From a checkpoint of a small transformer trained on Wikipedia: no biases in attention or MLP.
Each number is 128 + 32 x the weight over the matrix's rms, rounded and kept within 0 to 255. Layers, rows and columns count from 0. Numbers have three digits each.

# layer 3 attention query, 768x768, rms 0.0478, rows 219-252, columns 384-479
096153089113102126161174093177146133136162116110171169134085104152127116044115154140158070129105149111083070136086052102059077154133061080169163117102160169152154187154157204161184035165134110112169181122175090163102053113173220225117103148136105108134205078084109072146152125138133128105
146147133157197160130118161154157128114128189148168141036161116177097119087113084080112128194141086150111128169120168099089119140101140117208114111144191104107178133178174134117143068132079108159139126097103102104138168089144192134117172129114174072109133145108136164049167066122062077059
124116127102130093159137150083159117184102110148132102095109076155135112102099165141149149148152189076107175150188151097144091070128132170101139183158145147108109133139153121077116120114106165148161124126156104131127083163142097129183158148096139163159116037184174150140162138077142106193
103092144161129106118155120119173106123112148128088113150073174126151138112138166115119166136118191108144136156132103134090125149074098161146184051082129154171083112069148112079165156071117092109066165128102100104058157190091125156151142157136117095184124154127118077129152143137118097128
137064082131103186089144159122079118147063150079166175134097123110122107148071185177115085138145150039146093088142101173172135112101158154186192155127147140152142110125118087132094139120094122163118121163136141134133164135117150167113236158146133182121128125135192100065102136069111109156
168089090110124106108078113122158107156123119193180189031116064115111098093147147113072113092141136139131119107141136109145144128130136123075120196126069129114106152158060130162144105151151108168140166141126090124129140134117140129119178152148142118123094133122091118157152159108125165185
142084077120082148114156045112143096101116149102150159145116136140187197138170064106110103090222122107183110118111166159082136128076183189115139168134147154134126120126119114188156156103144177038125150109155132134173106132091118171141107096120160032165094099168100146159057119138207072116
126077121136069128116188100100112138068165093093199152091137099069114153084135072109110129122054173175114132074126117113098174161113123133088109183114113171112089124180145071134103083111078058097181102111106102154117140103164168145141084101036032084133166140193118151112123116169093099179
090080061082157146087183136173130133152146088114132193126127124056147125186101087130132163132144106083129113099198142165113132094156085121129146125160090163095107122090113105149119159122103133160153201079162054168115069102089085159155132129126146107158121134106092166096137164166166111100
185111133153203117126193127105081157079078089160131124136121178093106110156104110169150124071151059162143113108126104084123144117100110103161078133171109145107095124160118137074128169184143110089141096140130105100164131187095143155158078119107105095152153182119205142168173158072133131087
142094099154095145178185167133156128182175114075142144201127099103129164189046143185163127113121124161197086105144129153165142131109188130111162167114125148148133104154094165177071136158123142182187098154129170153144088178128144106148164180163103113143127106116096193191100140136053088105
137107076166141133135094142170125085152131100096104138118132087151111139124146078216116149145071110094147138128132120079139157148141151124083139129193145098108109141112085232118117118084146120133136131129111110121113208159147145046211132139120100130065193108176116089148139109135195153144
121114112183176065144180187086047074176134152093149025111118164116094093144091108141092107150117187112102153128128106099110137166037131118177131086167102128109133148178157079158154128132080156187167130173137110105166172160163118162126095121154166122031143124183152109151177082121146108063
106098144148181179119106130148178178163095118136041049117123135112121162169152135127100137128106107067155104163098065106147120125126110141101065154148112116176106131105125090113059101165181070115152140122169111150137141126200177106104122126132090105189129109174148140099169107165147101079
083097149118113127112151135154118168126147144080094139067154183081146133137089169163135176130154139131089086071137124127103083181168116121133130128091159101148128179066025133140116103131121136161125156132145188111153104188121097192121091113163110118106139074168116138153162152182160171126
120175167123109130132107098155108089105107079104062088147142099152133185138093074098081103174176080050172122178117165125177110111128096112159189080129173104083192186177146118131086135113072145085064139156088107139082152152114168168192098195106115179134078130128139083135141169131147144132
096160124114141217081135162157096150058078121125168074160134102155151136127137105168126118137179154139167182126136164136090114166130128159125160086038114190093182164114118148129126100154136193143162125042135120170103112156120143119123117098149158158136131131146116140151124148103127176120
113120105155070180154146069145155099160187120118116181114077129087051157160123093130100067092113121152171080105140102182093165181158103128147119147130122156170143158160154127101109131129134134126153108117071135088144122094187148159146067151097120109090184109142111142154104150109158104126
107220158155102112124070088196134135094126139170146080161105091129136113070149098073091153137143094102095074107126165082074082096102116171133106090197130120088143104117062140181126140046148148148074108168153115124096148208071057111128125126120079088095201153152151135095141151085126189087
141114108141107144186152189086158130102183142109126104131136169125161058111150135156161102172146051140183178094139147137142083118123071169090137142069149151085107123165148045141133104130168155128107099140135174111132135106121147217182136158201132096099145212100140152104168189166102127149
144106130161090110102131118156077143169164091165112124116105163121094097140165146080147139163132091118129143077170107094135169140135106087093157146163141147092092194115125105097174121187155148124069109162188134186153067038109106112116152119104092150072122129100175057084183084144081162167
132155117147089088118100128129144116102197067148136130133185096094088103107106087202145148065153090106139106151078163203173114127037138109164145091118132142133084097140167133124148136109141131148139105121142118138118102174109149160129060150054098082106169147123117090101131086116139116154
161166134123080145055135166109114075089139110088107152128151140093134116141174140148197117127119105136116164137116110147114098083114079149132146150109129095149164151107122076116134182101109099128170136166121132132138147091124125112145161163162089112175123189165105117099085131149095073104
082121079165121158071166142156126143090150077137136092129110098159121146069130140128139143113143095077136129154119147126135092126183128154147127171135152071108113132101136126088156201156113136133104106129182078132188140140122122133159129142076106159116163142131160102166135109125148144108
234132108097170150146121124145081096150083168117108113130137153137172138139082154111153171135150142192096117116130177128099127033166122169118122121117185127126065093133114147102151172032087092117126092110134107136182101128146116132098194106170108106132097095095137140112078153166167139153
126147121115124162175132198149090097120069078135106165132180099117098123126159122163148105192156116147149120160150145136092143079119140080133129101140101178137112144101146137132104109130104145110134135112146071071069117125148144141147117150135097183132093071189131152141142165104137172119
083133152118103056123157141110162134195142141138130178136210085127103105092125144148148092121165160154145111149163129087174127255101075196132136129091111178121176167169151106139143037105147146125131096113129144144102147067199103186049219125110170173119139092118118088138107110124118213105
156113062099060065154120156107094179094075102121133113170133164122148145145119153087159131124106146147148152134128192155079143109123178114144153094161146141141156112138143131165132146104097176107140121098081119112166070154156175100151112128122110161123160099114107156095125140178135104097
151143153123130177163105139119102109125158162124082137119154125152140130084086176166115161179130159072146138131116141093115131139143147112115076214129151172164165119137091121103125105106123153133167135156122129119164125031110087103126191152175173151118163152132044140147186136036138195026
099113122092170075130130105160081147136091156063117145080122125111157098177108108117179072125142130117175179120169171092127069070123137118117123110097077055115094077118148126086131108116075147123097134119115101136165116136121119082162129125133107160138137152128134126115146070080090100162
074105103147120157115143132147154147104186122094122092125126180087102142028095091205105182109176188157148124099142125087092073116084093111136074137056189097126126107161091127153177135119111086090155209103116067135076145172112169125168137092092166117116107155136065117152115141097134054122
091101113139140186097130118141103058090122126137122129134101166126108200118143088144108125150154193140130141153095132190159128155158150097141134094106136112172106171130179099122150121149090108090128141189110115121105155142110138135118081158173047155160131120107093126096110159085167145134
071099080093121112103159135171123123135094168123118180093107132164103085112160168096143089146120178117116138149094165103076151106096082152095137176105163113117162083159082100083115164097106118157140146150151125101126091114146238105109107113155105160172149166118131206128169176075131170083
127141083130124121120156146142160143125168172107126146146122086094164118129120097122084128101130129165140106201165151140064063101151096101133155115115119140059126108172170116144194108163121125129133106088121082089143125148106218096142148130127105148166113109099185121095066131126155145104
# layer 3 attention key, 768x768, rms 0.0482, rows 219-252, columns 384-479
183139127153156166103133170103112128112151176170123090135125148095144101153083086118165178144083108111156090230155130155147140101101150156125159141182156149141187169162101151101112156121162105155099113092172127121143148093152164160084085134074186171161134101101134092140179164056093176143
172060134157133073100099115161132139160122139083065122074082150177053096115153111084150197142120148092163131065142163158112106111103153167127087112204219123119120116109140120087123107144130167130117166132110098060161111075147178203136131216125107136125138080096165161117127147135139131179
141107114097107142146088112123111078083156150089157129165145179128119137101128098150162098188105108141128153154128111138104119170119148147146162109094163108166142162144125141108152114127136100080103062110088156098136123125115032147124165077131152147111101092159132099081050140150141049136
145131139147102134062065142132100134163105087124089170125070175101111141125107121078149111145163143119110149097041189110102203107149159193144098122118167150131120173170174102139129111124099129093147179156053131060138083142132130086157143128110060058152115136129111178125141122140144147127
115175196163102148144148158111141117071097127174156134176098180099125114054144112150168128092150095162111106096157090147128157179110116160184119121091147141135114116115114135141148097114106114086086154116164146159161126179101178130119100150116100110124131126053081126148149118171139095136
179160161132115114092088076071133123118063135124162130182167154154161150152106122137184123123098107085080121104163109155123109094071184136082114077130159156119175140220145174108139137129126104070122173066140210132136103134100129114148155117076099151133129142131108118131192084088149102135
079121167168118075161166222117130186093168113116124053112119159170134108130149089175091116194144045163164122171064099109176126125163162087142157133180104139089151099130114118086145164157123144108112135124106153111124125085158167090211108090115142163116141079186082187075190147129189162126
205121124157084164137146125140205121187126143142138106128141154112145116179096114159129165122081075167148144130117071178130123173097172076114122206117176132085078102172088096170115118130134118128142133179143138134107131116128145112146124112089105151072074181113131098076129119082179108121
111100140088103144153133120086135089086164152107138175205167134168116118111170107138123098162104094163140134099151177086141129099147160212175157097073157103141093114189123093116142118104190123092118173153165140137194156138056147094151145128129185131141171143114150101156126105114092097185
066136181117177196113162091123114106168128090137159168162097112149173159145039122119073136098127152126088050133143123030183119094125120203074119219172144116123135101075156104109152139119119194102077140118131129104095094093102118087119159094122116147141149135164045140101117117108095134120
112156107085170127135190116085058105132160150100094163122162162132183117183134169107211136167112149146159134138158129181138140163179115140094142124082141178093134079134120152081201088124094080098157146114133136142145124106154103151127096114113181175080120152101101119140097117121133154126
134115143113110127147136139062125169128111161082075176109162083079126170121180130085089146125117157181102151089155095096103169118062169145123145190107101099099138146100110136105142112093121179148177080117129189131097115193144133065086131133156131094124104077054117109161140157130172115125
106175110125142099153103124123111109123146152070141129140170093134140153174134059112114142063100079132034128167099091129162094096073176106135120107076156037145098097179162089115198133171077185090096155068158168103108118088168147117066113089127109122162178182158132096102197104106177065150
116095097144085106084161048081077130151152169098167116181072166104090112135130145189125120137115082079126148155126109134137152092136122145082090084127138101097107163159139164114134112100110095145156117189184102138111135115106140142116165166188182153155135184115107112158044094180109148178
121128091113134150144214178156134138083088158154119136113159096127107050151170097130208124150102053122116132059106167128126171114170095152107081119113068150200129089111127131097190178106095131052119117159102065155195129111116174106151174146134088157127139126101082152094143118200174137192
153104179072133077058115102081082131076112104151140103106116101137103166117104151207142075152130166173124163178131154142089131162137196081090169110107157178132131148175146178164098126056141091131097106117143185115106130093123106108128128095120178104093093118054083155163181169122104152152
168138088141111173137089128146108130049094178108163074105125146093114099134208157144074079151163155150094130114213117032127106109150217091125058154157086097100122135124100144124122159161134190102148138130142125155157157093122137142066105119118137165128162144160119165158148133142167117141
078132166162103140053136144174211153076157134193106107098119154137120116097185152134101113090200085141132103181080141140089124095139018131091133113101145110114154177153078162110183148137073102152131106158164144108058115151104137090132171041195102146138130131126224123114154131172142211112
169065071104080150096084193081173130106112112121152158079067172159136163149203157084148081137152123185066138129124103157126143133112090114111115139152086229134109213113089100119101178075096122165193137169194136076171160076122162138152144144123134084163182126146096110210156154119085165121
190124188116123091095088109178121167131069165127154118137083134076130113099167161134117177115128132104145104165166176128141110119110125168129111162114171146176127102153135135137141134107114144089073129133175108167114117080131181097148082162155115117174099135172103127156139103069163093131
109118099122112200077148135085149180070147102054138107069090153086152159096117061125090115121174144116157061122125175098068124157087108182124182143133142107163106151136138125087133122117151192179119130118172113065157135069145077105120135151109086130155111159182101154152120112124089135133
152139143099163152075142101150109123130035142134159153125077202149128085115096171129121152092164136122130115143146153076089087104101135120101128088154135128148108148092153154118155143113129132108143162128091092123114152133135091103181117167114148132099116123122158134121098130142128168089
079111125063140128118102100103146141178121106111117122152142121177138124138127137133098104164103155168122118127175160110126161126110152127094115147105105133134124122153144134191122056142113166134143116152158096168098138049109109177147138160149110096109137103099090114131097121105120129166
121138166136098147160143112117117053086123123076213138108151126158124065176091136129160120097113130160150114125116167120144117084136099104113118137167134103115155196107084140146118145088139097122099142125132153121101159184089120093098132111171088075124101155123109117157072118176063109148
096127141160148130071145106082136161162175131110122107124130119126102113138134078113091080125103106143103134120118105121134133113126089119163128119078103123100163129136111156196112132127158111134126117085107078139116097145140147091122169146110090101160110157104067137154083143093125085132
121172132145111106142104121131106071123057145090168116101152186066123171130154127120118152117103112102125147107093149154092105165087063189121083148155139152145130127131068098124127089119112158117133128105105185071140149138149140164127180101125150119121139163026143085174092106110082150141
161134150134166116135119172118128189102107114109144134125152118077134119133178159101173133090121148160154091127182110137103116094181096065153132108182117101135117117172101107082120176138061143086134135159150073136112075197184154110120102053110155100154146179184174131147109103163125080115
144166107103126125176140076218111139137147112118128133077115155123122135186119105113127142188115141113108143174086143088167146214118081161101111181153165107146130111117096106075146148103124116125133114172136174129129110081133088106101125094121087100114124062129140102175078118126140127158
150122164105101098103183124111148082169073158143211123165124124084170138141106114045107086108124180136155156069171102143146144126124123101136159088136112149152156095172114111109133121170085142068151113108093149124178148130126126175130159141131149169149159153121157108148081107104160118142
138134082125158145186122139177130133095140094148113190179121145167139087098109149128170155124176125097170114152099172112114113143160118115169141184126161164165081157164125144157129187133140133070147158122181129142090106107070075164112136138110118139154079105112105157118046137050146117084
113171148105095137158142133133119105100172135065156106113104125168133070155120184108102141094105158184113133140205134180162159117150125109120165169125093120138108046135167171079152042075134096105090150148134093120151135121119141154135129138180089139140073105203144158117075156144110101190
138052100143089095130118085102159099121145095169148131099100109141116131148149175110106141155081100055128108068191150130130090142146120180175151120150091157131149151103097094125119176119162123117101210128107114136119140083130142121131138130116109126190116098140171119112169117104126128129
152136112166131066092145095115167173119165141126078156123114115139178088155156170168092145161059116094163148156141192202090130105103136173152105060157116144136156085126065139049092173086183080115148138089149113105105190159151107117123108093140153183090175181177149170150171162141111079099
105131144070129104124102094132138156132137098158115129170110140109114116128135115094135120111077091123120134123132180114120108111158140128112113174163126115126142088105110138085116141104155124150117107126144151113099133104114068105137101085169120102133177100168109165088185115150154110158